config.yaml
intermediate_size: 1216
norm_eps: 1e-06
parallel_block: false
beta1: 0.95
decay_shape: "pow"
train_tokens: 757600000
Each number is 200 + 30 x the weight over its row's rms, rounded and kept within 0 to 999. Layers, rows and columns count from 0. The size before them is the row's rms in percent of the matrix's.

# up: layer 3 MLP up, 1216x448, rms 0.192, rows 398-407, columns 336-447
# down: layer 3 MLP down (transposed), 1216x448, rms 0.177, rows 398-407, columns 336-447
# gate: layer 3 MLP gate, 1216x448, rms 0.192, rows 399-407, columns 336-447
up398,105,203,168,252,209,190,177,236,207,193,233,202,198,236,165,225,249,231,170,194,220,172,192,157,195,143,156,157,198,216,141,232,136,201,209,223,184,218,233,227,208,225,221,221,210,182,184,164,213,165,248,206,192,218,213,215,156,207,234,199,257,208,185,148,182,208,205,242,209,206,186,281,198,143,155,178,190,191,242,184,184,244,195,191,201,158,179,154,135,214,191,239,206,228,201,206,181,219,243,178,216,204,150,179,183,155,178,178,181,220,223,234,196
down398,104,227,222,171,227,180,197,200,232,217,170,257,216,218,218,193,213,233,224,245,192,139,180,178,192,169,183,176,247,194,189,227,157,190,220,257,189,199,217,166,190,197,193,245,220,234,202,195,222,169,187,215,197,185,227,221,203,228,236,186,229,227,204,187,215,199,201,157,202,193,219,196,238,174,208,182,237,286,205,195,224,164,261,155,202,223,157,247,235,217,173,179,214,206,219,154,248,186,215,178,178,269,209,227,163,245,135,264,213,282,268,186,164
gate399,093,215,225,206,241,250,244,141,189,239,227,266,162,196,228,208,248,182,173,232,194,195,245,202,269,176,199,160,229,194,197,226,237,225,124,202,204,231,225,168,149,229,198,234,175,180,162,175,205,202,190,199,237,206,185,134,227,240,216,188,227,218,191,178,246,208,206,190,227,211,161,230,229,188,192,143,194,207,129,183,157,147,198,208,241,200,214,208,169,213,228,180,187,187,189,166,173,208,238,207,192,235,207,208,255,171,168,204,196,206,219,173,204
up399,093,181,235,205,221,171,182,216,164,199,162,137,174,234,174,160,161,200,187,162,209,227,222,176,181,216,147,256,183,200,192,222,181,184,237,212,163,175,190,236,223,192,191,153,177,174,166,234,231,166,221,184,169,194,195,204,133,224,175,185,212,153,193,177,224,201,216,213,177,152,234,167,203,242,237,208,212,184,236,231,184,238,167,172,182,153,167,153,213,236,195,201,177,220,204,241,210,185,177,183,222,189,204,207,191,239,218,246,180,157,198,213,215
down399,084,193,184,214,140,167,159,271,251,189,208,214,250,229,192,192,259,218,141,132,242,204,193,154,185,208,169,216,141,241,207,195,182,161,202,206,202,242,183,231,190,241,165,213,192,205,184,213,215,253,225,185,192,244,168,218,200,202,207,184,198,202,160,182,144,192,209,179,192,188,191,151,241,241,181,244,209,169,216,239,209,229,245,258,149,172,170,211,216,198,216,238,196,177,188,216,140,185,149,168,206,256,167,223,206,171,207,199,204,197,191,166,225
gate400,101,214,214,239,182,194,146,214,254,230,170,209,147,214,222,167,193,202,115,226,191,205,189,158,191,167,180,138,258,221,175,223,158,208,239,228,180,229,198,217,220,210,227,199,199,184,295,222,246,221,191,138,173,194,151,228,220,255,167,189,162,199,224,160,191,243,157,224,161,211,200,175,177,209,186,156,204,175,231,212,185,177,207,191,200,219,196,234,225,231,174,205,204,182,192,185,184,190,215,202,216,169,211,168,197,190,154,248,210,221,202,205,196
up400,101,207,167,210,204,203,248,181,204,178,229,223,167,226,214,161,268,184,228,172,259,226,192,172,186,174,197,237,120,186,206,227,200,213,152,171,198,173,172,223,205,176,191,182,166,188,223,202,201,218,185,206,235,236,239,171,208,204,141,152,206,181,243,190,139,219,192,189,202,220,194,188,231,214,189,211,269,212,210,205,144,198,196,199,136,208,152,257,161,177,146,231,208,205,238,188,251,200,205,253,182,208,202,199,181,235,150,201,217,168,201,183,256
down400,099,181,167,196,193,249,204,207,179,212,244,226,142,167,173,236,193,213,227,174,181,202,209,209,200,204,202,219,178,270,221,189,236,221,160,199,199,153,231,232,139,209,200,189,227,217,154,225,221,166,159,164,194,200,212,167,189,225,269,178,153,160,238,171,133,171,225,167,159,197,232,185,203,236,187,121,209,216,215,212,229,168,231,207,244,249,266,243,269,181,180,177,193,177,185,174,184,187,201,169,204,220,183,235,166,187,181,177,186,117,204,186,261
gate401,109,183,224,205,217,249,181,215,168,205,129,156,217,217,211,121,167,169,174,208,162,172,172,205,191,187,166,230,230,211,170,201,220,239,218,183,239,150,210,142,255,215,213,181,168,213,204,209,218,205,170,198,230,194,187,190,196,166,157,201,156,171,144,231,167,204,229,189,158,185,179,229,224,230,203,170,187,188,203,175,222,140,157,196,232,253,185,194,248,259,186,175,191,225,222,213,181,172,200,220,206,115,159,233,270,159,203,213,169,156,201,207,215
up401,109,225,219,251,204,275,172,201,179,180,199,170,178,210,224,144,206,159,198,201,188,188,186,239,210,158,208,196,230,249,249,209,176,234,206,204,261,231,223,227,238,225,189,162,190,244,223,214,239,196,237,141,237,207,214,245,211,202,151,185,164,227,169,240,190,244,168,170,166,159,183,182,248,254,192,232,154,184,207,175,237,209,171,191,225,186,221,195,206,228,236,175,161,211,145,165,169,136,175,232,221,183,192,209,257,153,209,240,166,146,227,136,207
down401,114,165,199,212,220,271,214,212,224,198,181,209,233,205,160,232,245,202,230,164,207,216,183,227,225,209,177,204,150,225,199,195,206,225,261,185,206,200,196,210,164,214,233,156,199,143,212,166,225,211,172,189,206,196,162,242,196,190,199,230,116,183,231,173,241,211,230,160,173,233,182,211,193,223,128,195,168,243,205,169,192,171,223,148,179,210,202,191,263,205,174,158,215,207,193,223,210,177,197,135,168,158,167,195,200,193,236,189,226,239,162,196,213
gate402,098,202,225,174,195,215,172,191,243,155,214,208,210,201,225,240,223,195,207,171,217,223,195,200,208,134,277,172,249,195,192,182,265,217,200,198,188,184,193,219,210,144,158,169,195,236,219,184,185,162,201,195,216,174,189,204,229,226,203,221,198,197,199,214,213,250,221,240,232,200,189,191,204,212,181,215,168,184,195,215,213,188,173,173,173,195,173,185,202,230,187,197,218,213,195,180,196,171,253,215,236,226,144,168,190,226,207,229,192,228,196,187,218
up402,099,144,236,153,229,193,178,176,236,165,203,234,149,167,237,207,244,213,226,197,206,203,198,227,235,175,205,170,226,226,159,148,223,255,254,217,208,194,185,202,225,180,141,174,167,196,178,212,219,208,196,175,181,166,178,210,250,212,178,219,205,249,205,216,250,162,226,222,234,221,209,188,212,178,168,234,197,204,169,229,192,168,224,185,220,183,209,226,174,232,218,185,255,214,146,157,181,175,202,163,184,192,164,200,210,198,263,195,210,254,114,225,166
down402,101,160,175,197,177,233,237,176,219,193,218,178,147,202,231,111,214,265,243,164,201,190,183,209,231,173,203,172,195,222,199,232,206,164,223,217,214,148,206,186,178,192,192,201,243,187,204,207,243,217,225,179,197,198,199,177,226,246,220,197,200,228,189,201,205,206,207,226,196,215,150,199,201,210,229,200,198,226,201,221,212,101,224,264,200,182,252,199,222,230,271,185,173,206,209,276,169,118,171,203,130,177,195,236,204,206,176,244,211,166,178,130,187
gate403,099,199,157,117,252,172,156,195,185,238,191,219,209,214,232,216,170,231,214,216,235,235,165,212,220,214,187,164,166,210,182,158,154,182,254,160,162,210,210,175,178,157,192,215,202,174,179,183,232,279,209,241,228,203,174,242,181,213,183,288,203,185,168,188,182,204,201,139,228,184,198,195,166,176,248,209,185,236,195,199,171,226,191,223,183,168,184,195,170,234,209,195,224,282,201,234,222,223,168,200,178,150,246,215,172,218,219,255,187,181,193,203,200
up403,098,222,164,185,224,205,134,235,185,184,190,197,235,160,179,223,207,194,224,250,242,198,188,219,223,159,158,171,212,194,200,207,224,182,259,207,181,169,175,177,191,193,223,222,208,214,191,189,221,196,211,245,195,223,189,241,202,173,193,231,188,202,170,194,149,206,162,221,201,191,216,198,170,142,213,213,235,202,220,187,191,238,164,234,165,162,193,159,213,206,171,175,215,255,228,238,182,251,187,246,203,149,246,172,199,228,215,250,195,221,226,177,232
down403,099,200,207,171,214,164,164,200,215,165,194,206,191,233,210,233,194,155,174,167,219,213,165,266,240,213,201,214,211,205,264,193,171,219,217,160,158,211,199,179,293,232,224,273,187,196,226,200,141,190,249,225,217,132,205,198,210,181,186,202,154,175,221,166,176,198,165,182,180,220,212,226,266,149,212,225,169,166,177,201,180,178,127,164,216,190,199,153,210,230,168,183,193,225,259,161,227,224,245,205,208,163,254,206,241,208,233,222,230,186,236,157,244
gate404,098,202,205,279,225,199,193,223,167,154,224,198,199,202,213,206,176,255,160,215,231,181,192,224,158,224,169,180,231,190,221,160,166,197,216,250,220,191,169,201,206,209,193,194,159,220,158,186,206,194,198,245,158,208,195,167,205,245,150,176,177,131,194,220,167,193,187,192,225,219,202,218,151,197,171,238,227,152,216,203,160,229,233,192,177,195,181,231,126,218,183,145,229,182,141,212,231,138,200,232,219,163,187,217,94,181,211,271,176,269,196,146,237
up404,097,207,134,171,212,272,164,193,166,187,198,219,182,205,225,209,169,158,216,200,171,226,230,184,233,165,157,294,206,256,194,253,200,137,204,155,171,189,184,176,180,194,211,234,238,180,224,165,179,206,230,168,224,191,228,226,202,192,217,230,253,225,229,181,257,233,184,222,210,212,191,182,251,179,275,190,225,227,190,161,146,222,142,203,218,227,205,241,222,204,210,249,212,211,251,194,216,216,207,173,156,200,237,142,263,216,171,161,225,147,185,165,151
down404,095,259,234,167,252,213,213,183,157,213,263,190,170,215,246,222,172,157,198,196,192,206,199,203,193,187,174,162,167,216,160,246,208,223,216,196,236,228,187,166,203,183,223,192,209,219,151,152,210,276,162,191,224,198,200,167,190,197,195,246,201,188,221,175,229,209,205,206,166,211,187,235,211,187,166,233,221,240,228,244,245,188,157,207,177,151,199,232,186,229,149,207,193,170,216,196,250,210,205,184,206,223,197,233,246,232,204,178,216,221,198,202,140
gate405,097,188,208,225,228,201,182,221,215,158,197,178,175,203,195,204,268,229,221,192,244,176,188,194,185,219,138,187,161,193,201,220,207,234,231,235,189,123,187,239,167,267,211,219,238,150,174,204,202,199,223,188,168,154,191,197,191,168,159,174,175,235,185,227,187,200,197,181,204,224,216,204,202,207,195,191,160,269,161,178,171,212,174,197,209,225,215,204,174,243,205,239,199,195,225,183,218,253,182,250,236,236,237,188,186,221,215,203,217,217,228,193,239
up405,101,186,204,211,253,150,163,197,231,206,232,177,203,211,218,208,204,154,206,174,228,233,171,197,222,209,178,191,198,200,178,257,213,200,250,217,187,212,173,250,216,228,179,200,179,185,157,179,197,229,197,172,119,186,177,197,150,225,141,185,187,208,197,177,165,251,197,191,191,194,188,140,191,219,195,190,193,269,140,195,160,186,153,220,203,219,216,263,199,170,194,227,194,175,178,174,210,233,188,221,245,167,232,163,205,186,259,228,177,194,202,239,165
down405,100,204,157,266,160,231,213,178,199,203,202,213,165,220,249,243,243,167,225,190,208,172,219,206,245,233,176,200,174,169,259,243,182,226,250,189,167,201,197,188,194,222,228,202,159,186,202,177,216,215,221,192,204,195,231,129,169,212,168,229,237,213,192,180,177,202,215,224,168,146,264,203,198,180,212,210,221,241,204,195,208,171,205,239,202,221,196,246,200,262,179,232,172,204,171,171,187,237,239,199,223,115,204,234,224,159,182,206,256,165,184,187,197
gate406,099,254,212,134,252,159,215,196,149,180,248,237,225,200,216,183,178,207,206,162,229,260,155,241,196,170,196,197,190,179,170,215,172,194,195,191,213,173,179,192,193,230,171,188,261,152,243,205,225,195,237,245,241,181,212,239,173,209,209,189,180,230,143,214,206,173,243,219,176,201,211,196,237,233,185,235,241,186,251,132,179,231,214,166,228,242,241,199,154,213,171,251,141,187,203,187,132,208,200,209,200,138,219,139,176,232,221,216,208,189,192,238,186
up406,103,155,174,232,151,179,222,169,198,209,203,206,226,202,235,214,229,184,214,215,248,209,267,198,222,183,231,164,234,201,191,220,196,217,234,196,214,233,161,274,195,250,186,186,203,185,175,165,187,188,188,129,148,140,186,219,223,233,173,130,238,147,202,190,131,203,193,209,225,198,207,209,184,197,226,195,247,190,202,259,215,197,212,231,187,150,212,201,241,174,214,165,229,193,208,236,206,149,189,198,188,215,199,194,241,186,192,229,198,208,176,182,191
down406,102,134,231,208,235,181,199,200,255,189,256,171,180,183,199,239,217,174,228,213,202,179,157,240,181,200,229,183,215,169,211,219,186,181,126,220,181,203,174,205,240,249,236,201,148,194,187,142,166,229,277,211,210,187,243,191,172,262,194,188,192,175,187,213,202,198,212,184,156,144,187,219,212,207,219,193,220,191,149,231,198,200,220,247,214,154,213,230,157,231,178,200,193,188,224,242,211,223,187,205,215,203,154,160,227,204,165,166,169,253,193,213,205
gate407,098,219,225,196,176,247,192,165,217,194,202,202,178,165,186,166,204,158,242,160,173,236,204,247,226,208,198,169,240,204,275,211,181,208,250,214,175,221,223,194,207,236,154,170,205,211,193,238,225,241,185,235,177,193,142,194,231,176,145,187,175,203,210,257,247,228,207,200,176,130,184,205,270,204,196,212,208,175,210,253,169,190,180,203,213,228,203,157,221,197,211,230,184,240,202,226,271,221,189,195,165,182,228,140,181,224,267,170,178,230,174,197,217
up407,091,172,145,212,214,226,189,155,169,193,122,227,206,213,202,182,181,237,172,210,202,190,158,206,175,217,255,158,201,201,144,179,206,248,202,195,206,154,175,212,163,199,220,206,178,176,219,244,179,235,148,198,200,221,181,199,227,204,221,167,214,224,237,160,189,141,199,231,254,176,242,217,184,220,221,164,191,206,219,136,210,197,258,168,222,169,177,216,203,178,230,179,157,269,175,131,202,214,224,234,189,186,182,196,176,127,178,214,155,163,226,233,190
down407,095,170,190,202,232,246,139,158,204,143,243,227,181,247,167,197,202,250,185,204,182,257,223,163,181,188,182,155,196,202,201,226,219,200,204,137,257,201,186,171,183,153,209,192,191,159,218,217,184,190,211,209,211,199,213,210,207,212,190,218,172,188,218,217,170,240,221,201,225,206,226,201,213,170,219,196,183,229,224,149,215,184,186,201,214,204,193,269,198,198,185,173,191,136,228,211,187,172,210,207,196,130,163,183,223,181,127,220,241,220,198,219,203